Weights of a small transformer language model.
Size: 11 layers, 2 heads of 64, MLP 512 tanh GELU, vocabulary 1534.
Architecture: RMSNorm before each block, biases.
Training: a variant of Adam for these matrices, 5939 steps.
Each number is 500 + 25 x the weight over its row's rms, rounded and kept within 0 to 999. Layers, rows and columns count from 0. Numbers have three digits each. The size before them is the row's rms in percent of the matrix's.

# layer 5 MLP down, 160x512, rms 0.0654, rows 0-99, columns 64-127
109:432556519509477526488506524496488471514536509497478511533471493496532486483486499537540528459479534489477467519514514511492468514502488464490578484503512498555464530496532528529508509506452533
100:507471533493463507487480479493509484520504496491522489509450490510534545540502515484468440483497527508506549513478529480548499493483553506465508546447463483507491484510484501509498496485497467
094:487528449469511460520479527501490520515501519518492505539516481496467506466537525463507493465494526519486524478520485508562463503520472469522499487532488569511475498504505483497489513521507481
100:534503537466494499498489488487497489481511505487479535498510485484512522511469517494513522469504437464503533529494496536519509547500480502554493511510502541502516480498543483521530484514456516
102:488472533505528531517457504500545436459498487520501526517513503497480538542513516471513521525482506450532512486500512472484509517507480518508506544484513487516503474470537513528505527501509511
101:481500496526456497482513514503523535483482564481509566505491514508468510480474503508492509528506480549504456515500463512484503504509525519501437506464485536510557540536522490476478496497480518
110:476523498517457514486516496504466486516559494517475462572524507522504531492518484559523501531535517480502495532503464500516494458495549549474480508525536505507513447488506508490487516495508481
098:517504515463522474532492506527463537512481463490496509507513485506530505494504560473511526503540509494482476492484502488480498520520482491438500489486505508468466532502469485508480470526472494
100:485532451512448489538491482510492549509514479488557534529538546506500535526507525501498512488461483502458443499550460508487485513495534483464528473506461465539544476503473524495470528509498554
105:539504499471479510505492501504454521466503458511554485468488514475468489501476497438516498479513493491506557512493519494484531496518512507494483536484468507476481500514522491506518525511488533
106:501506526477475502510487503483471484464518513520478474550509525509507492509511511490512484554493484487501499478439481488522518485529530490497522514503491527458517515516496511495504484520522517
099:487502453481497492497460487523482499481497476490443521503483557488485490455570519432509494475509490506489494513507498490486462535504477487502465524504473535474481511527466513538568538503505498
098:461535556495499502463504485533438524517490504550485467487473471524479504517541500551493502492470487471521474468504522522536487526486503494463483538560491502493501506462490504485506543505517522
098:532458507523463537489488527489466553468471524507495540454516489494503524519538516489488485487475438517516580474528501482519500518489512518499492475521500515494501491538474511470485469499475552
100:450519479466479534494466547494478515497461483504458513521506528493528499540480485486500460523488523504510511555468514511455508472473486521485500554525537508486495511509497481489570487516492480
099:507490510512498488526494512530517522507481493482514501507543496516522496506518488483488498464449469508515502579504487512498462520501485497546537437514531502452507505531500464493516452514523497
101:548517509500476451478455509485441508466561473501504487503507488494509526478508482471495517476483497482504515482510516514497508491503525484435499538494528514484457532523476467485474538475466468
097:495466470519524478494540482494457459454537510487444508553480496521469488521516513483450465510471478525466518463460478489479492500508457499499513510501547490552519553473493506501506446490481512
105:481550487541498480525479488486479480494448515437504479512465494472508487527504499520499448522477531509486492502525494544470488489505532504491518474548476487545541471484469462522502530512508539
104:508473504483501473473529509488517523506536469495518475436507531489494506525489470489497503462491480484545517534459459508492501529503487508483515515536488464480510502491497521491552491494520527
093:537493478510510512522511493492467502513548487541495538532531483502513457459515510518499491482498504486516483519500476469478494523503484494509465486516499472463497518482547512550511467471518499
107:491538458509506433484510467492502467509519498495508492504553465518453487478504480487530496502497512482526480558523484531521492539493461501456475497517494533475494526500468471502500535497502515
103:522501495509474455465523525510497493521544548500521483488459472516501507474528470502491560505528514501504467503455506498470508496479491492437494467469469480540494544512487486509524508513457482
106:496517519513483500449485489542531527459488479479505477498516473470517505580511481501506526519541466515535538503507483487499495488499527517488483495510488513472496502514504514529470516499490516
093:472493511523520516505473505485465518528493526521491499491493491532507466473441476487500487513522475471492533499521514554457500512516515505529526485504533533461488507435522511487518469472488527
100:495493533525476468513493506483517512484457501495542509474484540477477514484453470440488541497449500517504496493520523467438484499487486509466459507503484518514537473491499512511492497502501522
102:483479530470510532515473499494518519392517478487532478475532519504549540584483499525509507502506540518530500512486510468515483542510452513541526524490511509515546489494492455512464459491479506
104:507502483497539452492524500503546532523513513464519506479505500512503507561536450495516457491521574496502485493490472498485441495533471497503503467562500501524497520479522452532492484498503459
080:494512513470520520469490466537513543498514494500517469516475493536490503456527444523522481472534455521507490495526434462508547511503486512508479484500497518505488552511488494480519517496466527
099:499552503472489524487508545481516523490498568510539523528487517486554522503526491515521499452503514486499461518474507495479519484519471502424500495536487496485491521516573500509487486483506534
102:506512498480515452477492507511448488505545448472459484488498540509483473468504503534539468468466485512525503498527533512506527484494481537439509492534491483490503530524477497511540524544495492
099:469516522452470527506511479518478492449507446519502478499496547530489525480492498484550482490508471529512506451500496506509461473456503485477511511474485538481461504472516543514468503511559448
082:498507486516474483494501516560491479494499539493480508507502481498496516496494558485466518512457524492454498466467505507497454520594484487494520500492500482528473525466448510508477471501503481
096:512497490463507490480533510490489533481499504483515462513519520522472496587484487479490503498541541496520504501538519513484527431481504533504519517516485472501498474490518480494456477534483502
103:514546564465510510533522508498513494525501528515454469536537476477503544467514480510481498535528503528450520467498526485499436504493490500479519502494461474545485507525543548463472510505481518
096:515509564499506504501480493516518507519462460519451525519530471488474483537488471505466468516485543494531466505484530516480482524475515475510509611461498532517474522453509483478519493483497469
096:491531471511512535492471495508474492463489509457517476461527494491526511506539523502497511479470548519472524502518521478490511519483517477452493500473521468503508543523516526512483545506499497
108:503523497533483513499461501498514505520488479522533489499552471518546517552549496474495492459492499556487506492474474475517491486511543506513524482479478491510516509530511521495504476501464476
101:523450562478525515524506513499526497521502487514494561525504517478496457512489484524498473476479486452501519488530493492491499480521534522516535521465455547491433537492535500468512505468549439
126:532457467489526521486487453494516526468484454497501503478507512486479495544467485523509487495512470476529500477489512480471535487516549540565519455518473503474526500509495501476481507491480489
089:514507488495515543507483522490482473520521544492532490439501490504505455460477509507475452486506545523434469462493479492493478488517460494479504475505522475501467519553506507534475505509489503
102:482502524504486483515525520502492522504509469522486442471444538502524456489489463481513465537508500492509530514553516523472514516493511497501539501539507489465516511528503478462478527488477469
102:501474520502557500503494467526496512505475512536520514480506478513506467510484509530504482492519507492464506524479523449472520503499499513500507499481449503561479463489504490535515523494503506
093:551496502531493496524456511494574486466529510482541473511497546527505494451527495463485512448492503475531530491478477504512472523484509466533493570522507525486478455471569474483491497507499433
093:520473453525475481502503483506496497511478515527512495506503510497513530505515487549476456511461501506452512536502514489461517455456472499517518511488541535554470504538498473496540512507517470
097:543465486540499510531482471499500514498507481494479503494496521487546493542478514509502476496514489517541471509520485518480541479523462483536458563510537562423504494454517506491480507502553484
100:477526485505466517468489501464495488485519481503530510463505521513536484520491484501484497526520466467567509423483514462484479535531482511516484511484499517514523492519524507515502461505518494
092:507503471499468522487459514497530486513497510527495446551514543515552484521484497484518501481535471487515520469519503495467466510488554541491506517523508495485496487447510512497507493503489517
106:523501517533500498516514482507471443508541485523557502501463496499498496478520505508470483552530488509480480522474553515479492487479487485413499509464547513521501510481518480507519506506499509
102:477438481512497535452498482482502503557500512426468454518437508526501549502480473486491521470531474514488496561512520468509527492526471497509500485476494526501470513465517464523489430510549521
105:523467507505489517498489497507517466532511479496451495556507514507475480521456491499497550535509512506495516506463529513490481494489488505512501510503497472560499486489477489506485502514514483
083:510498498584530510509523509528568495454465504503459540533500534525538493534458472501516490474472499512500519486541524501457492471509514518510528473536504481459519390473519480510485464465517557
095:520515483520493501492521501524525470537518489538442509506497466496455476478524508486508486516479525511491514501522482454533530513479490482513522499539521466496489527468467483518482501491503478
103:478460479459530496478488484515442488476521482519488521506533507483492510457531477492520494509479465518521516469474507493496531484513509521494493522566504470505505501585468473499464516503521503
107:490467515513563523491482506481522487547474513487504505526500499498506484505517496495514518472528507437511496472464493513490539510537494491552508528455487524523501580507520506464491527501441498
100:480515497552485549488499506516501491539513534504544514525457507464501501493543506454495502490476517436512485545536513469505511488483532464492532506466523493489510515464503549526488483485525506
097:487519477483449539498431469495480487533504512535481496539494475443509530483519491535468467484484492490521507532501519493505492529498511519523472505479508483484530538502504462483501498444495473
093:540523468491507488530529529527516469492523521485499517470511517489506471511445453493490522542581529520492535499521478510504507507493537540533429453518482495474498497512539501507455508499532467
102:451467453515475495515502486501501476482518507467497519499521492496537515475495508518485482494488466506497501535527483501502517536507523454481467469453506458516502456457492534501511554499501535
099:517489511466523492515503507482494515523488527513500537477509516472553505428498528487474505516506506474501518508496476498480535457489540530489523525472505491506480551521493500492536514504522485
102:528517468428552518463468517521529452507510505505522503453487490542473527429504475504451492526469489485545482475498510512498524526487534477438540510482455479459466502473502531547441531494481501
093:446474450512563476491491479506557474499498545511516493487475506516454548450532525508517538518497495527526505595485530485499508508519504483514501489502489508518511535483482474526498497494480519
099:507501507534521467486514489501489484548520457525579541492448454514551557453493497501523459481510574476481496506499489482503439510499512528490504451473465516499469505490480523500519504538547487
105:485484459505512513521508518497541575489482494472428533469453472498483492525459504462485514479499525505508477501453489491484509533502504461481450465469493503522529496534465489495484493485489512
088:505516480498516530471539483508471495506507524504490490460490497504448493468536509510473503519449469513481449504524513500482503483481480476506486471514507495455526495490506484539505487535477485
087:509494515497506512518514517507520557505490496488544446484553549517464527510480517487545524449511496491514506484493505539462483480498517482548493529482484485460575509508491538501512471515511517
099:510483502538515501516533519468467496518464491493507511495509501500502519484563532496485494487498468501482508532465509526519487544502456489521487503474497525477532527511475540496486504492507461
105:503509473510490556479467461488549503475491514466502490480547552491479498509487519515477538517507531516510494527510541494482513511486522507516495526498523526491478495490520491485543478525503471
102:475519448509457483527537517512445572523517516521518503434524495456480504555523471511505467498503491515480524460515516492514480513529495493480480509562521459497500514480423515543518496500484488
092:524447483478464525538483463497474530502514517545502484475503495508506516531496474504526546464470462493500556530525511468497483514487533525478500496518523518440464453497515538507485499490498485
101:518514534514506492501493500505453493494480479475512475536498535542492500460436518465489530509493477529533504479499531527479484487497476541492476495525500520488548475504494495502474490473496486
105:476473485508446561507506483508452518505508498540473547486429512476482485493528513502527471518477491438512511479475494479520527506509494521501496509509484522470500512441517509495509501490524494
102:512492513514516438526502497501514496481488516470471523532510474513561502488478473513528489473575473489531484528501462512477526490525463460414508501507506497501535494521479493513494484498479542
103:527546539487519488532490518490478524486546485522521538477520503549512457528516470536480471473489512494494463511535542525503503487487481513487510489503454510487491522491508481507504496483476484
090:510479511512471445458496514491512549490509512530505520524461490530484461482480496473503504503530510478499490449476475500501484533539535494507543476530494496532511474505527507490518522498490530
107:532492467517488554483492550484496491515498503455493545491520529541502494498533516541505485483523459529499502522495510480485511495514520487586500534482504518532476504472485476517472498492466495
093:499502508474473539452484463506519517526522478483490521489520491461483541496509442513485527492454468578514456538506501498507529466484498550488499481515466508510478449472503527485532523508506554
104:488484504496512524463534502504470538470485502488493520572484500498531458476481474518543542485500511556486510523485533502459523540496472523482488467501447523534451506459518466494472464532529467
100:497478481476471485490497479515458536493526476492494528518493464474508520503533493511474489470445506524484518525509501530490493497496558538518517480490501508511488513468504481490531471494495483
106:507517480449523485483484484488546515485462519477450520481489508510485493542511480517505455448499493467506490514506516504479479521516496514496512491501497480500499513504469474490490464539528498
094:500496467502542517522539510491497462500523488506475475531500513479498500448550507471528511502502496523522507467498457470555496498487495499500508492479490522494557485498509528466516515484481434
106:493507530504509442490498542477502547505531506487536498459523500481505521523490489484453535513542484507505515459535477509555522494504525482457491525549500479514456493485479457495496490525510510
105:464524522508488489489478527511500499513518523505489482493469508533520489465483511550477543505443496521480492533519544522519489516503494516515529520541528542543489441542499538518541492535512505
101:469530567518499520487512490530476504470505491457493496510491521504468488503492461505565491484536483472536512505476471468471449497499478473462508493508518520549485537494518503519539544495527542
103:479536449466506541517490540507578437496538487564504483479519518494467515534435513526484505577475518498502543531491527496498513486471543492443488498512475501521531498522511459499459505480493550
102:538456459518469485558513499477537467482477458448498509514515539501506517526495497516540482484527481475499497533584513480503497516497478476543488508511495461497475483511495512519521486501470539
104:467507490508541466475531535522518466488495472512492523545457505522470512501477485459488524513492517488474458501517447508539480542484545497482475492484509503511491512463514506498553505512469491
104:491447489480516501510525470482461516496479483538438499525510463516493531518470504536509495501508509536504528510512492492499515454505494431494452502516506518524457506452502500483470531486513517
097:482488481526536472548505456532498506490509511505495545467450487479512528567493486482566470459505531533545506473457528456455500487479513503523499466479507459475432496510518484533520490474505490
101:513507497512497492501500521515536488550502542524457509499512517485485493469508530526533515515477504526493475493511488486478499491489482478466488524441518483500529551494483513484493475483474497
108:476513479453508547521501481495516462514459558516558481491466493470507499520500434510494509537518525492539505498500484496497505485494520560574467510503515479480475559549512490505498500512519500
106:500497475519506468496498522497513475482525512540407461492486500519496497439459498536511498493488524474506527496470492512454513434489438495455461516490516492511516488491487520513506489483512558
099:471499467477501471483507491477525485507520469491494478544483465460460548472482476506498538580534487434508500521544537480477523463511473514469474455489529489526485474510551477514502518490489485
100:525502534536529482518502497495531536538494506517492464509549449495538484450450489531474479538493485466513468465524502506510528512492494527496537534478499518501464491492519496534497526538471493
112:476520472498481520515492546508503516525564501517493513489504476513533491550499498479500506511547498493532502489498464534541501489469537469499518473531482470499481442496517486506495492535496549
094:521498463496503454520512513481472484482483513492559491549512475469526511495517527480467519531495462511536535501493445487479499492523519519439456501475533545491530443559492470487500511516465501
099:467490567485525532514494532523504486519491516484511531448528480532499494546531530459481520522499488451516507471474547493519487506507497475516487504512484498484514548498497524538538524526485516
104:533473454531508500500491493516518512472519517465567490514506507514492472523527535472526525492497524541511518539462537515530525512492474498511523507510492514492488491544478517494479538512452513
097:505467553498482474504546432484483525477471555480523469495514552473554515494564509544461457483548521477479481499527487473504517501464525527535500507534509500513498496530498489504472488503502509
095:516484522502518512530515491506480488446513480460524548531517483484496501475490511528522492526494485524539472498469535432460465535526478503523500523506510494546451522536484489470512522473516540